Weights of a small transformer language model: width 160, rotary positions.
Each number is 50 + 15 x the weight over its row's rms, rounded and kept within 0 to 99. Layers, rows and columns count from 0. The size before them is the row's rms in percent of the matrix's.

# layer 5 MLP up, 640x160, rms 0.124, rows 543-583, columns 120-159
101:66 55 40 55 51 34 42 38 48 36 38 29 34 41 54 72 56 27 60 54 44 50 38 44 41 59 59 58 68 77 52 48 64 32 58 36 09 44 47 34
093:26 54 67 45 37 45 32 46 47 56 52 34 56 33 44 51 39 31 52 67 58 45 48 84 46 42 41 71 42 50 54 44 38 25 61 53 22 92 62 42
099:64 82 44 24 76 37 46 51 68 54 51 44 54 48 19 40 43 61 33 37 65 77 50 76 41 53 78 64 61 36 58 35 65 82 23 36 58 41 44 57
101:37 88 70 65 48 38 55 34 59 63 53 43 48 24 62 52 42 31 50 52 45 29 42 63 50 57 67 58 29 33 69 69 64 24 54 36 33 42 63 53
089:74 43 49 55 72 69 53 61 75 51 56 76 40 26 50 59 52 65 57 61 44 44 61 45 40 54 69 58 70 58 48 47 50 55 31 47 41 33 59 51
099:38 63 34 31 40 47 47 17 36 53 35 56 52 36 67 53 46 52 49 31 57 55 70 49 38 73 72 40 75 71 53 47 56 41 30 56 24 65 47 51
095:43 65 48 39 53 38 26 38 37 38 68 33 49 52 41 61 46 44 43 59 37 35 42 47 57 52 65 54 59 38 63 17 53 66 27 48 30 68 63 39
106:49 71 64 72 62 40 54 49 40 78 73 28 41 32 54 51 45 44 51 19 40 99 46 52 56 55 54 54 54 65 45 74 37 39 51 43 50 38 42 51
102:24 55 55 65 56 50 34 43 50 58 70 52 54 41 55 39 68 30 49 29 31 74 47 53 50 53 72 80 58 46 56 61 62 53 75 50 46 51 53 36
096:54 57 41 42 75 23 65 52 53 45 62 25 47 59 25 45 39 35 74 40 64 78 59 65 46 68 56 71 46 47 56 31 50 39 70 51 45 57 39 23
099:55 28 81 54 49 58 43 57 54 83 38 55 55 38 65 39 51 61 64 55 62 44 60 41 30 52 64 82 45 63 62 47 44 41 69 50 22 41 64 62
096:56 20 35 16 37 62 47 25 67 62 60 47 32 57 51 71 48 48 57 69 68 37 35 82 57 65 46 27 47 72 47 21 60 51 45 59 41 49 61 48
097:74 32 21 58 63 50 72 57 66 60 54 77 36 46 35 61 72 59 44 59 60 45 43 71 66 66 55 41 97 73 60 31 52 59 35 50 51 27 33 29
100:51 89 59 51 50 60 48 15 43 52 44 45 61 00 62 70 67 65 59 31 85 57 53 48 48 47 58 46 59 36 48 41 44 64 49 21 47 72 55 54
112:55 34 54 52 49 36 50 38 52 46 60 35 42 44 26 31 52 56 56 55 80 57 65 48 48 52 82 57 51 77 69 26 08 46 69 29 49 65 50 51
112:42 75 50 24 69 43 00 49 58 57 56 24 49 35 35 54 27 36 55 60 64 49 34 50 62 54 62 61 53 49 50 62 53 66 37 00 46 66 78 55
105:53 77 36 73 39 23 60 42 64 54 77 57 45 64 40 89 58 54 50 55 61 77 46 43 24 49 54 88 58 50 64 44 50 24 40 35 26 67 41 54
097:37 54 47 47 76 37 61 73 99 64 40 12 19 61 40 47 32 35 52 44 78 84 62 39 29 53 62 62 46 66 52 54 33 51 55 59 35 54 40 47
110:59 63 54 61 62 36 53 37 50 70 51 08 34 52 62 61 52 52 64 52 60 67 58 69 45 69 82 48 52 47 54 15 14 42 50 44 26 63 54 56
093:48 70 76 37 60 23 34 30 56 53 45 69 27 38 28 48 67 27 35 41 29 72 12 34 41 43 42 44 37 49 71 45 70 54 46 30 52 40 62 21
098:37 79 51 51 45 73 46 40 34 50 63 39 50 23 56 70 31 48 86 44 34 59 47 38 30 34 32 42 49 48 64 32 65 47 28 52 21 55 63 32
105:35 46 50 36 31 61 42 34 45 27 46 47 83 50 15 57 76 55 64 43 80 50 65 60 51 88 56 42 62 51 82 45 63 60 37 46 50 63 61 90
111:54 52 73 48 40 32 65 50 76 71 87 25 28 48 46 35 38 48 39 45 71 54 51 49 49 45 56 38 27 54 44 43 41 47 81 54 49 71 42 82
111:44 29 32 48 74 65 44 28 53 60 56 56 38 73 28 53 34 52 36 32 62 68 36 57 64 62 73 56 74 64 67 66 64 27 37 45 44 42 54 74
102:15 51 54 55 61 43 50 60 38 46 88 27 58 36 36 15 47 33 57 33 46 64 35 59 52 34 46 52 48 46 36 37 64 36 45 27 56 94 52 70
104:15 28 42 35 62 26 53 26 76 65 63 34 18 41 61 17 46 38 45 60 72 74 53 49 53 25 42 57 36 52 56 32 64 69 66 60 23 50 48 40
094:57 37 52 64 49 41 33 70 54 73 62 44 42 51 64 53 68 40 64 36 39 44 53 48 68 49 40 51 76 69 34 44 31 62 78 59 25 55 28 49
093:42 56 47 65 77 59 61 24 51 62 38 41 57 43 55 49 36 35 69 42 75 30 55 41 63 56 70 65 56 32 60 31 38 53 48 14 45 39 79 58
108:28 48 63 57 46 23 24 42 57 61 44 47 46 52 55 37 60 58 48 41 28 53 41 49 32 51 73 76 54 51 47 63 28 55 30 47 21 29 59 20
089:12 48 44 69 58 71 51 45 70 25 71 61 45 17 41 52 35 42 67 15 45 40 41 58 36 54 76 52 48 41 40 69 52 47 44 60 40 62 50 60
087:13 38 48 63 44 14 40 64 57 26 32 44 55 34 25 57 59 42 58 10 38 71 28 48 65 72 60 55 41 33 53 70 65 51 65 64 28 47 49 27
100:20 49 45 78 35 27 53 23 56 63 41 53 33 47 47 62 56 35 49 58 22 47 53 36 37 64 71 13 64 55 54 28 44 53 41 29 29 51 80 53
089:76 34 39 53 60 47 40 41 87 40 55 66 24 25 41 63 50 63 57 39 71 45 50 20 45 73 45 65 58 55 59 31 17 41 62 31 46 24 60 57
097:58 62 61 26 59 12 31 59 68 56 53 56 72 12 29 55 46 40 64 37 21 78 23 41 51 45 67 61 39 50 54 58 80 33 67 47 34 55 50 50
090:71 58 42 27 37 57 51 51 58 64 63 42 39 33 47 48 73 48 57 64 49 67 49 52 64 55 55 17 83 65 48 56 47 42 50 21 38 39 40 64
091:49 19 54 55 43 45 47 22 35 31 57 42 61 38 51 33 48 38 55 21 35 36 43 54 45 29 58 40 95 57 39 44 63 56 24 58 39 54 41 70
099:55 51 59 38 65 46 23 35 59 29 50 30 42 41 53 56 26 31 48 39 74 44 38 43 38 49 44 52 30 83 97 39 44 12 69 27 57 70 69 61
104:40 75 42 32 65 56 56 61 48 46 54 57 45 11 43 30 49 49 65 21 62 37 59 77 62 63 54 64 49 34 78 11 51 30 47 48 36 24 32 40
120:35 36 51 65 42 46 29 57 56 55 63 43 51 49 37 12 46 39 71 43 57 61 31 39 38 42 65 38 59 48 41 31 58 46 55 40 50 58 52 51
094:53 76 44 25 52 64 45 51 42 78 58 62 28 70 33 34 18 32 73 54 63 63 44 68 28 62 57 61 62 63 48 49 56 45 47 57 32 29 58 34
117:57 84 39 46 49 70 33 69 71 57 70 19 46 40 52 50 30 45 64 52 61 35 34 57 43 63 62 85 43 53 56 52 47 28 63 34 51 72 54 44
# layer 5 MLP down (transposed), 640x160, rms 0.113, rows 543-582, columns 120-159
103:58 22 75 61 39 58 18 55 44 56 34 62 25 74 41 42 37 55 32 42 45 41 17 32 23 52 78 33 34 56 55 71 33 43 69 79 66 44 42 77
090:58 40 87 63 28 25 77 39 51 52 62 34 78 63 94 37 48 26 44 44 42 34 39 61 55 42 43 31 63 66 74 67 58 51 39 62 75 40 66 56
090:51 71 44 37 71 54 53 36 38 52 49 62 56 49 46 65 69 55 48 70 49 30 68 82 38 40 40 57 69 33 57 44 56 75 43 39 47 41 58 41
093:23 49 73 64 68 56 26 45 80 42 63 50 43 48 51 38 61 49 69 20 62 59 49 38 35 56 46 63 65 51 54 69 52 68 36 73 51 49 59 42
088:23 47 39 63 04 65 38 75 52 64 55 41 22 17 21 21 45 37 22 38 42 83 77 43 17 51 40 35 27 52 48 47 61 70 73 10 43 47 49 70
096:45 37 52 60 60 25 35 32 67 38 37 46 61 28 51 61 65 66 43 45 33 50 55 22 11 49 42 44 50 23 55 24 47 45 37 57 38 52 63 55
087:59 44 48 54 63 50 53 59 59 33 51 50 63 47 48 70 55 56 66 48 38 35 52 45 38 33 48 69 55 51 68 41 50 50 69 47 12 37 53 39
106:66 38 50 50 58 45 56 80 31 52 31 63 56 44 27 56 53 60 49 67 11 31 57 55 35 53 45 27 54 60 52 39 55 55 68 50 52 76 26 55
098:73 28 24 78 64 54 75 46 70 34 30 54 72 32 44 58 46 59 61 68 43 71 62 66 52 46 31 78 50 14 49 73 46 21 50 56 71 84 49 58
091:75 17 40 53 55 57 54 40 55 49 69 35 50 66 69 64 07 20 49 52 76 38 64 31 36 36 45 55 50 51 37 41 38 22 42 51 53 47 71 74
100:59 71 70 71 31 54 45 54 68 23 33 46 47 62 55 47 14 63 46 47 45 56 31 38 61 52 40 54 75 36 71 67 45 64 36 50 57 36 56 56
095:44 68 49 53 60 49 65 55 74 64 46 53 41 57 78 51 51 78 61 55 50 55 47 83 39 41 73 61 72 55 62 73 32 56 63 69 61 71 56 52
106:43 31 93 65 32 59 53 46 36 54 17 44 40 42 45 51 42 52 60 48 50 52 39 36 22 30 32 48 34 24 74 47 74 26 59 58 58 47 49 82
105:64 43 53 37 46 54 66 72 40 48 61 29 63 66 79 37 57 41 75 65 81 36 30 68 48 60 57 39 71 49 65 42 58 63 48 41 36 62 69 67
118:25 95 33 27 51 49 62 54 56 52 58 38 49 74 83 61 52 39 49 41 56 45 69 33 62 63 37 54 80 35 60 55 71 52 31 59 68 37 51 44
110:54 72 73 27 70 61 38 27 43 29 46 42 40 49 55 86 70 63 29 66 54 61 54 64 72 27 41 54 46 35 49 36 39 71 32 26 38 48 67 50
099:56 61 41 57 31 58 55 34 48 61 57 61 54 32 28 38 70 67 54 60 12 59 58 35 36 42 24 65 31 57 16 39 65 44 37 38 63 38 44 52
098:79 22 42 67 49 34 72 32 53 33 41 57 42 27 59 24 45 75 42 54 44 51 27 61 38 42 55 51 29 64 74 35 74 51 28 38 56 55 84 76
121:47 44 31 41 62 47 59 88 32 75 44 51 40 61 66 71 70 67 67 62 35 73 56 86 43 85 46 36 60 57 70 28 52 54 56 43 40 30 49 57
089:83 37 39 52 57 68 45 48 41 31 59 51 39 54 76 52 50 58 72 36 35 52 58 44 52 67 43 78 65 28 60 46 54 30 41 64 94 75 52 55
099:72 68 42 64 64 48 81 19 58 39 40 57 67 41 32 42 81 70 67 39 38 72 87 59 36 61 58 48 51 56 53 36 46 47 41 61 30 38 46 58
112:63 63 35 39 59 37 25 18 30 42 59 66 71 57 66 58 52 67 28 34 54 61 67 85 74 43 51 42 37 79 59 33 30 43 52 53 28 33 34 29
107:61 50 44 60 46 63 58 67 46 36 69 54 56 43 52 38 64 35 53 47 39 68 64 85 45 51 39 33 42 65 00 72 50 60 50 47 47 69 50 63
119:40 78 50 30 68 40 56 56 45 59 68 33 51 61 63 39 56 62 49 47 70 47 46 92 77 32 63 54 71 49 68 36 41 62 31 57 45 33 47 27
109:49 56 67 36 42 38 43 52 31 53 47 56 49 33 33 33 37 34 62 49 47 70 34 44 16 43 53 48 34 54 05 35 44 59 62 66 46 65 41 83
103:39 37 57 77 39 40 19 26 38 47 29 53 65 39 45 57 44 50 66 81 50 43 39 43 26 45 57 25 53 57 55 32 64 39 57 54 49 26 52 56
094:35 64 46 50 48 64 60 40 51 44 62 27 66 51 45 47 32 78 54 39 71 55 65 64 54 51 52 45 31 53 65 30 65 59 44 71 63 52 40 32
094:63 59 64 28 48 08 70 60 24 58 69 44 55 42 94 11 38 26 40 48 54 66 59 20 68 55 41 48 44 05 73 80 53 54 39 55 82 42 37 36
101:57 43 40 67 23 42 31 55 44 31 59 48 51 49 40 56 50 35 30 47 36 41 27 25 21 46 46 57 57 28 54 50 51 51 32 28 54 64 82 35
094:43 46 41 98 63 54 22 62 60 51 69 31 46 62 45 26 48 32 37 50 50 35 35 43 36 41 57 41 39 37 47 40 58 71 46 69 45 83 35 57
092:81 45 40 41 42 73 60 76 35 46 63 59 37 54 83 43 44 64 49 34 53 64 31 43 34 29 56 78 78 45 48 61 33 28 69 51 53 41 53 75
095:52 21 47 52 47 71 42 69 55 55 60 47 63 62 25 29 43 39 58 71 46 66 51 53 68 40 44 44 49 38 59 55 67 55 47 74 31 65 83 65
080:40 60 54 40 46 53 67 87 34 53 44 54 41 62 55 59 64 48 49 38 56 43 46 62 41 28 42 44 37 70 74 83 79 48 23 82 26 71 25 59
094:58 30 34 35 54 66 72 42 44 34 50 55 42 49 37 49 37 55 41 45 70 23 35 37 58 59 62 26 68 25 49 32 37 18 37 56 58 38 54 69
084:47 26 44 21 69 60 63 80 51 59 31 59 63 28 51 57 62 39 49 56 54 42 51 34 58 48 57 65 17 26 14 43 60 49 41 36 55 59 52 51
094:55 59 33 59 58 48 70 37 44 34 44 49 67 45 73 57 76 59 45 29 26 65 47 32 20 51 34 47 45 61 05 38 63 45 58 69 64 34 52 52
098:39 61 55 44 39 51 71 40 47 51 48 57 70 29 60 61 56 44 29 23 29 61 42 63 59 37 55 42 56 40 43 78 56 53 77 69 42 52 55 56
108:56 38 45 39 64 51 53 47 59 62 47 51 44 73 45 74 30 63 67 41 48 66 39 32 10 39 40 53 40 37 43 80 73 51 18 60 52 64 39 68
131:36 49 70 50 34 31 54 42 33 45 61 45 58 22 37 30 50 39 66 44 40 57 46 53 25 59 44 49 29 52 00 59 42 45 72 57 54 45 47 83
097:56 42 64 57 67 49 53 37 36 47 93 51 45 46 59 62 66 35 61 44 27 40 32 31 29 70 50 23 69 56 64 39 32 70 46 41 64 37 52 59